Part of a small language model's weights: 97M tokens.
Each number is 128 + 32 x the weight over its row's rms, rounded and kept within 0 to 255. Layers, rows and columns count from 0. The size above them is the row's rms in percent of the matrix's.

# layer 3 attention query, 128x128, rms 0.151, rows 0-24, columns 64-127
size [110  91  92  99  98 105 119 103  90  95  94 100  90  92 120 106 106  91  96 109 105 100 101  94  96]
[[169 104 128 151 130  70 122 113 109 155 132 107 189 171 152 143 111  90 190  84 111  91 155  92  87 132 130 125 154 133 115  76 123 137  83 110 102 106 181 101 129 172 147 137 138  91 135 108 124 115  93 132 168 139 186 175 145 111 105 124 142 122 132 123]
 [141  68 106 110 105  79 103 135 119 110  94 127 117 121 133 126 115 115 161 182 134 116 150  91 129 110  98 166 105 102 119 130 116 103 138 179 106 133 127 128  55 169  89  65 168  96 120  84 112 104 111 147 137  98  82 157 169  92 118 154  92 148 107 185]
 [143 143 112 134 177  85 136 146  75 141  81 142 119 164 135 152  89 152 101 104 160 142 123 159 157 128 145 148  90 132  95 125 134 129 192 200 113 141 112 157 125 130 151 133 107 153 139  78 100 165  96 111 139 114 148 118 155  93 109 142 129 160  95 177]
 [100 166 147 146  76 121 146 110 122 130  91 165 152 106 168  87 165 108 147 137 125 121 164 109 138 144 106 130 119 145 151 162 170  99 121  91 121  94 148 136 247  76 115 118 111 122 118 141 157 168  83 152 140 164 100 127 157  92 131  86 130 164 128 141]
 [ 91 153  58 143 135 159 119 154 121  72 161 175 143 139  89 169 142 159 130 152 158 140 182 123  90 102 175 105 106 113 100 164 121 129 182 147  63 123  68 113 105 180 102 141 124 122 162  68  86 161  92 159 121 111 153  94 129 144 128  61 128 156  82 122]
 [126 140 149 150 175 145 122 128 139 165  80 194  98  95 129  63  80 101 122 172 163 155 180 183 105  35 129  81 196 134 165 150  89 147  59 121 132 133 184 142 107 132 124 125  94 141 179 115 111 110 132 174 103 135 180 139 127 172 143 144 123 180 108 104]
 [114 170 125 127 120 134 121 116 179 170  98 138 187 190  75 150 141 126 127 111 111  88 166 122 129 122 106  39 122 124 158 127 160 159 126  47 130 142 102 175 130 195 143 132 110  85 113 116 135 111  51 136 100 127 183 110 129 106 132  99 111  86 144 129]
 [144 138 156 147 154 113 114 138 102 129 125  82 121 127 112 106 145  92 175 149 118 123 152  79 105  94 178 108 135 123 150 132 156 105 104 108 188 143 121 126 134 188 132 118 218 117 136 124 149 110 138 129  76  76 145  93 147 134 129  97 125  34 146 122]
 [149 130 151 168 117 121 149 194 116 117 118 116 130 114 135 132  91 158 164 128  66  91  89 121 100 103 131 111 122 155 117  78 100  87 129 164 164 176 136 144 159 149 118 135 158  86 153 149 113 127 166 119 153 101 114  80  67 155 156  90 137  70 108 110]
 [107 125 121  81  89 110 112 104 137 170 156 156 145 168 150  78 181 133  83 158  80  90  90 176 146 113 103  82  61 115 129 195 156 144 133 139 136 123  84 144 146 137 167 102  64  86 116 153 121 143 110 168 129 110 112 161  64 148 110 188 151 107 188 107]
 [138 105 111 123 162 150 120 178 113 101  99  77 160 126 152 149 111 107 113 161 162 135 118 119 146 180 138 163 157 165 143 102  60 109 163 116  92 125 159  93 115  68  97 105  56 138 107 105 160 113 176 134 140 163 126  71 116 143 197 142 201 155 147 143]
 [156 164 132 151 144 152 138  71  96 157 159 136 109 114 135 150  56 103 170  90 123 140 167 126 103  80 101  98  89 112 129 164 152 172  90 112 134 178 182  70 172  84 116 189 131 101 129  93 144  57 141 117 124 120 175 122 115 130  77 115 118  99 121 116]
 [155 117  70 103 181 151  85 113 125 120  86 104  69 170 155  98 145 126  78 102 176 162 111 145 161 133 100 156 143 150  88 144 172 110  91 141 102 163 121 162  88 132 141  63  99 118 116 120  97 212  84 117 115 124 148 117 159 153 130 135 122 164 178 102]
 [111 135 168  83 110 150 143 151 114 124  83  86 135 104 150  57 139  64  76 104 117 121 118 180  66 159  91 175 160 127 146 114  71 147 165 141 107 155 170  87 144 107 128 110 116 145 138 126 158 123 128 130 133 149  60 119 129 122 159 151 122 173  65 137]
 [109  67 117  91  82  93 143 150 107 124 137 122 147 119 148 187 120  76  98 141 146 161 121 138  75 127 131  98 166 152 147  44 124  96 116 169  59 190 116 125 127 130 132 101 119 159  96 130 118 156 116 218  94 125 142 103 170 128 105 107 120 158  91 158]
 [163 113  73  92  88 106 136 133 144 124 101 155 176 124 118 171 168 120 184 177  93 117 108 150 150 143 123  88  96 140 100 165 103 157 151 123 158 117 108 112 121 161 116 158 125 154 157 183 117 179 134 130 173  86 107  98 140 130 103 164 133  87 160 140]
 [ 90 208 176 191 162 104 139  97 112 156 115 119 126 128 164 149 137 145 128 111 135 105 100 144 171  80  84 126 173 125 151 119 158 152 109 112 147 137 136 127  87  93 177 157 127 117  90  37  88  85 133 109 110 131  86 161 209  59 142 146 152 162  73 134]
 [110  98 130  94  76 150 102 153 121 147 159  83  91 157 145  71 154 128 123 130 138 113  58 157 157  50 101 146 201 116 142 113 147  87 156 139  79 118  91  87 120  88 136  92  94 118 169  97 145 141 145  94 194  90 126 119 144 126 163 146 162 137 145 138]
 [172 142 106 143 107 106 135 129 128 129 115 187  94 118 141 129  96 173 191  98 177 145 152  67 145 109 165 131 135 166 126 102 163  88 170 155 135 137 151  97 134  64 105 152 170 141 121 144 159 156 100 153  64 152 138 102 155  61 149 107  78  87 122  74]
 [ 78 119  86  85 135  74 135 139 119 100 154 125 135 146 152 160 139 150 161 115 189 162  33 132 129 148 134  95 141  88 111 104 194 174 115 167 138 157 161 183  95 152 180  96 140 163 118 136 146  64 140 154 107 176 154 102 129 172  74 172 122 152 120 168]
 [174 119 133  74 118  93 148  88 163 145 130 163 132 167 164  97 125 121 107  77 102 127 116 157 133 116 158 105 146 138 147  47 168  62 101 128 128 132 122  69 175  78 126 153  66 124 151 103 161 181 112 101 130 133  70 126  76 195 139 155 113  95 121 135]
 [148 122 127 146  86 176 135 144 150 199 114 137 109  84 102  66 121 111  94  68 158 139 189 141 138 154 124 155 134 162 115 170 111  68  96  58 163 135 173 120 170 125  85 136 139 102 147  91 150 153 128 137  48 144 168 167 133 147 112  77 120  93 122  88]
 [142 121 123 163 126 124 179 135 134 127 104 143 112 152  99 111  81 154  82 121 220 118  70  75  61  98 184 114 149 161 135  94 102 204 142 128  87 118  59 141 138 107  83 142 198 145 112 115 106  99 149 136 112 148 105 144 197 112 131 131 135 121 172 101]
 [110 187 181 102 133 128  93 119 163 154  86 148 139 144 178 128 151 107 139 126 129 100 145 217 105 103 163 116 141 123 145 147 101 157 174  91 114  98 144 160  51 158 198  96 123 144 108 145 113  83 163 115  70 161 196 102 110 119 106 148 108 129 133 159]
 [143 138 122 175 161 169 203 120 156 194 157 118 132 173  28 140 105 115 159 118 137  84 139 124 193  81 113 161 139 150 185 102 145 162 116  25 129 125  92 121 160 137 110  95 108  97 130 165 153 103 182 167 149 101 179 133  99 146 144 155 122  67 118  90]]
# layer 3 attention key, 128x128, rms 0.145, rows 0-23, columns 64-127
size [111  95  90  92  96 107 122 115  89  90  94  97  94 101 108 106 112  88  96 110 102 101  99  95]
[[ 81 180  99 159 150  88  54 170  86 159 126 117  98 185 164 237 122 106 156 154 128  87 148 106 130  92 104  86 145 127 100 136  92  90  71 134 108  99  94 110  90 167  87 128  83 138 150  99 114 139 130  75 174 161 163 120 136 159 146  73 104 165 120 151]
 [156 104  78  89 124  94  69  98 147 133 161  68 150 133 141 127  77 199  82 149 144  91 144  88 100  97 153 142  89 152 143 121 153 164 107 156 174 109 118 115 106  87 108 179 156 167 118 129 163  94 119  83 143 115 140  64 160 145 152 158 156  85 142 115]
 [ 98 140 117 160 144 163 156 165 173 166 145 125 163  82 166 155  59 130 122  97  76 131  96 107 101 110 139 144 141 137 159 134 100 174 109 157 179 133 138 133 117  94 132 145 134 104  65 146 134  96 156 170 135 109  85 109  66  48  62  77 138 149 107 146]
 [169 122 137 166 101 117 122 122 108 119 157 108 118  89 157 140 106  95 147 144 124 100 137 130 105 137 122 149 125 111 162 115 154 171 153 120 142 108  97 142 100 145 172  97 113  88 143  92 161 121 155 105 100 169 109 140 147 187  78 151 124 186  98 150]
 [ 92  98 110 115 135 102  62 145 209 107 105 114 137 120 177  92 181 178 102  91 129 175 124  89 125 142 133 141 128  47 134 136 104 160 160 140  76  93 100 143 131  67 149 105 151 159  69  92 106 119 134 131 123 189 163  60 109  73 151 114 130 141 107 153]
 [143 143 187 163  99 175 147 124 119 171 159 100  77 184 110  75 154 132 131 115 197  76 147 127  97 149 111  84 103 102 149 158 121 137 126 129 152 150 168 111 186 196 166 150  80 158  70 178 151 118  73  80 153 157 169 128 119 133 122 131 133 126 103 153]
 [107 117 129  99  89  85  59 140  79 104 151 131  93 140 163 149 217 130 144 162 137 150  94 127 121 127 121 121 137 100 114 117 171  71 126 168  77  68 137 169 105 132  87 117  56  96 110 134 128 180 105 129  81 110 102 101 172 142 173  91 175 115  87 156]
 [150 138 112 117 114  66 133  69  86  60 152 162 103 188  83 146 150  85 123 127 177 182 133 164 123 127  92 129 178 166 132 116 207 148 114 143 154 125 146 141  46 148 126 112 173 163 151 111 108 143 134 130 161 101 190 152 159 108 165 180 157 137 187 155]
 [ 57  82  85 106 144 122 168 130  92  92 155 142 150 117  80  94 166 147  96 158 142 124 149 115 153 190  93 162  93 135 165 141 151  91 152 104 138 199 116 126  85 177 104 136  65  92 144 135  96  90  75 147 129  95 147 175  78 101 140 138 172 113 180  91]
 [141 145  79 147 119 121 134 109 144 137  89  89  59 138 108  96 196 114  74 153 148 119 126 130 134  96 178 150  56 163 154 205 188  69 189 108 100 114 108 111 161 129 127 114 135 213 110 116 110 167 111  76 132 119  89 107 162 185 161 122 122 198  85 104]
 [118  94  79 170 163 151 147 156 170 118 108 125 199 135 190 136  85  68  70  90  87 113 132 136  96 137  83 139 144 115 132 133 129 140 119 118 105 172 148 110 148 124 158 128 126 119  77 130 110  59 168 110 169 169 150  91 112 165  89 167  97 142 163  47]
 [106 199 133 145 102 151 141 117 114 147 126 147 133 131  71 166 142  46 135 128 125  93 142 128  94 144 195  83  80 134 119 118 140 133 142  64 136 125 188 117  79 150 140 135  71  98 122  85 137 114 126 138 111  64 176 150 130 130 103 156 130 131 109 113]
 [117 139  71 147  98 136 132  52 151 122 135 113 187 136 136  82  82 110  99 136  91 124 107 166  83 136 138 128 144 146 149 124  87 186 136 216 169  46 117 147  87 122  88 178 138 142 118 120  83 121 151  86 140 135  57 112 126 145 143 122 168  96 112  37]
 [155 119 157 117 135 170 138 159 195 135 124  83 125 122 134  90 107 128 105 137 169 116 124 116 164  92 133 110 159 192 109 116 143  90 175 145 111 102  79 131 136 132  56 187  88  45 142  95 128 153 117 114 144 139  90 202 146 156 130 154 145 152  68 103]
 [ 70  92  92 113 109 115 126 186 168 135 128  79 189 201 150 120 101 139  74 103 139 138 116 177  66 142 130 164  59 128 119 173  91 117 135 114 137 157  68 133 107  93  78 155 106 110 105  45 134 154  68 103 171 170 128 134 128 144 127 118 118 110  93 130]
 [125  85 125 132 129 186 152 132 177 144 110  69  90 148  86 124 144 173 167 174  90 133  80 101 198  92 117 160 149 141 120 162  98 130 168 119 106 117 115 112 134 143 116 102 166  85  40 177 102  85  83 100  88 142 110  96 112 105 134 111 184 140 150 171]
 [121 102 152 134 121 135 198 134 127 189 117 172 138 113 107 169 151 151 168 111 115 108 216  96 121 116 125  96 160 123 132 152 148  77 116 105 118 133 141 111 165 131 129  93 109 100 127 144 112 105 109 165 134  75  29 172 125  56 165  72 100 142  57 164]
 [133 121  77 168 174 164 171  93 170 142 135  99 147 108 101 117 108  48 131 159 145 116 125 102  81 174 172 125 155 175 118  95 145 157 153  80 127 133 149  96 169  70 166 106 149 112  90 113 177  69 131  95 136 125 113 148 132 127 142 178 169  87 134 131]
 [115 101 126 116 135 162 126 150 147 125 179 121 153 143 180 148 105 126 150 130 105 127 112 112 126 159 180 104 123  39 132 163 127 131  87 165 176 142 132 171 140 173 134 130 133 153 129 147  87 124 129 153 115 161 113 169 102 152  74  64 113 134 189 174]
 [122 145 136 125 123  68  97 101  72 122 178 145  85 147 132 169  76  68 149 137 150 166 117 122  70  95 102 162 102 117 119 174 112 190 104  91  83  98 147 147 197 102 129 147 127 165 127 129 111 129 165 105 117 144 129 129 136 132 147 100 148 120 126 154]
 [194 156 123 106 154  59 123  99 197 153 154 154 103  93 141 151 118 182 123 108  96  58 173 148 121 186 139  90 125 104 114 151 162  78 115 139 125 175 103 134 181 111 137 139 100 119  75 137  95 106 126 137 134 160 102 162 168 164 153  91 112 112 180 147]
 [130 157 127 147  71 174 149  72 134 166 123 137 121 145  85  56 154 151 120 134  95  96 187 151 130 138 167 130 140 162 154  81 132 143 109 121 119 103  62 145 128 126 117 135  98 106 111 131 108 220  75 144 155 147 134 156 146 209 155  92 145 150 123 113]
 [124 117 100 102 154 120 185 103 160 168 169 164 117 104  98  91  83 144  94  61 167 122  79 146 125 145 178 126 136 104 119  73 104 126 125  91  78 106 191 117 112 153  99 106 109  48 134  95 123 125 142 106  52 150 142 163 173 104  75  78  83 104 163 158]
 [158 127 137 159 126 127  92  84 140 165 111 146 118  99 129 104 136 180  81 172 113  98 154 101  94 120 108  89 141 136 157  42  94 122 128 156 115  89 174 143 166 189 125 110 144 151 161 121 139 131 132 153 152 162 133 149 105 120 179  69 139 117 154 133]]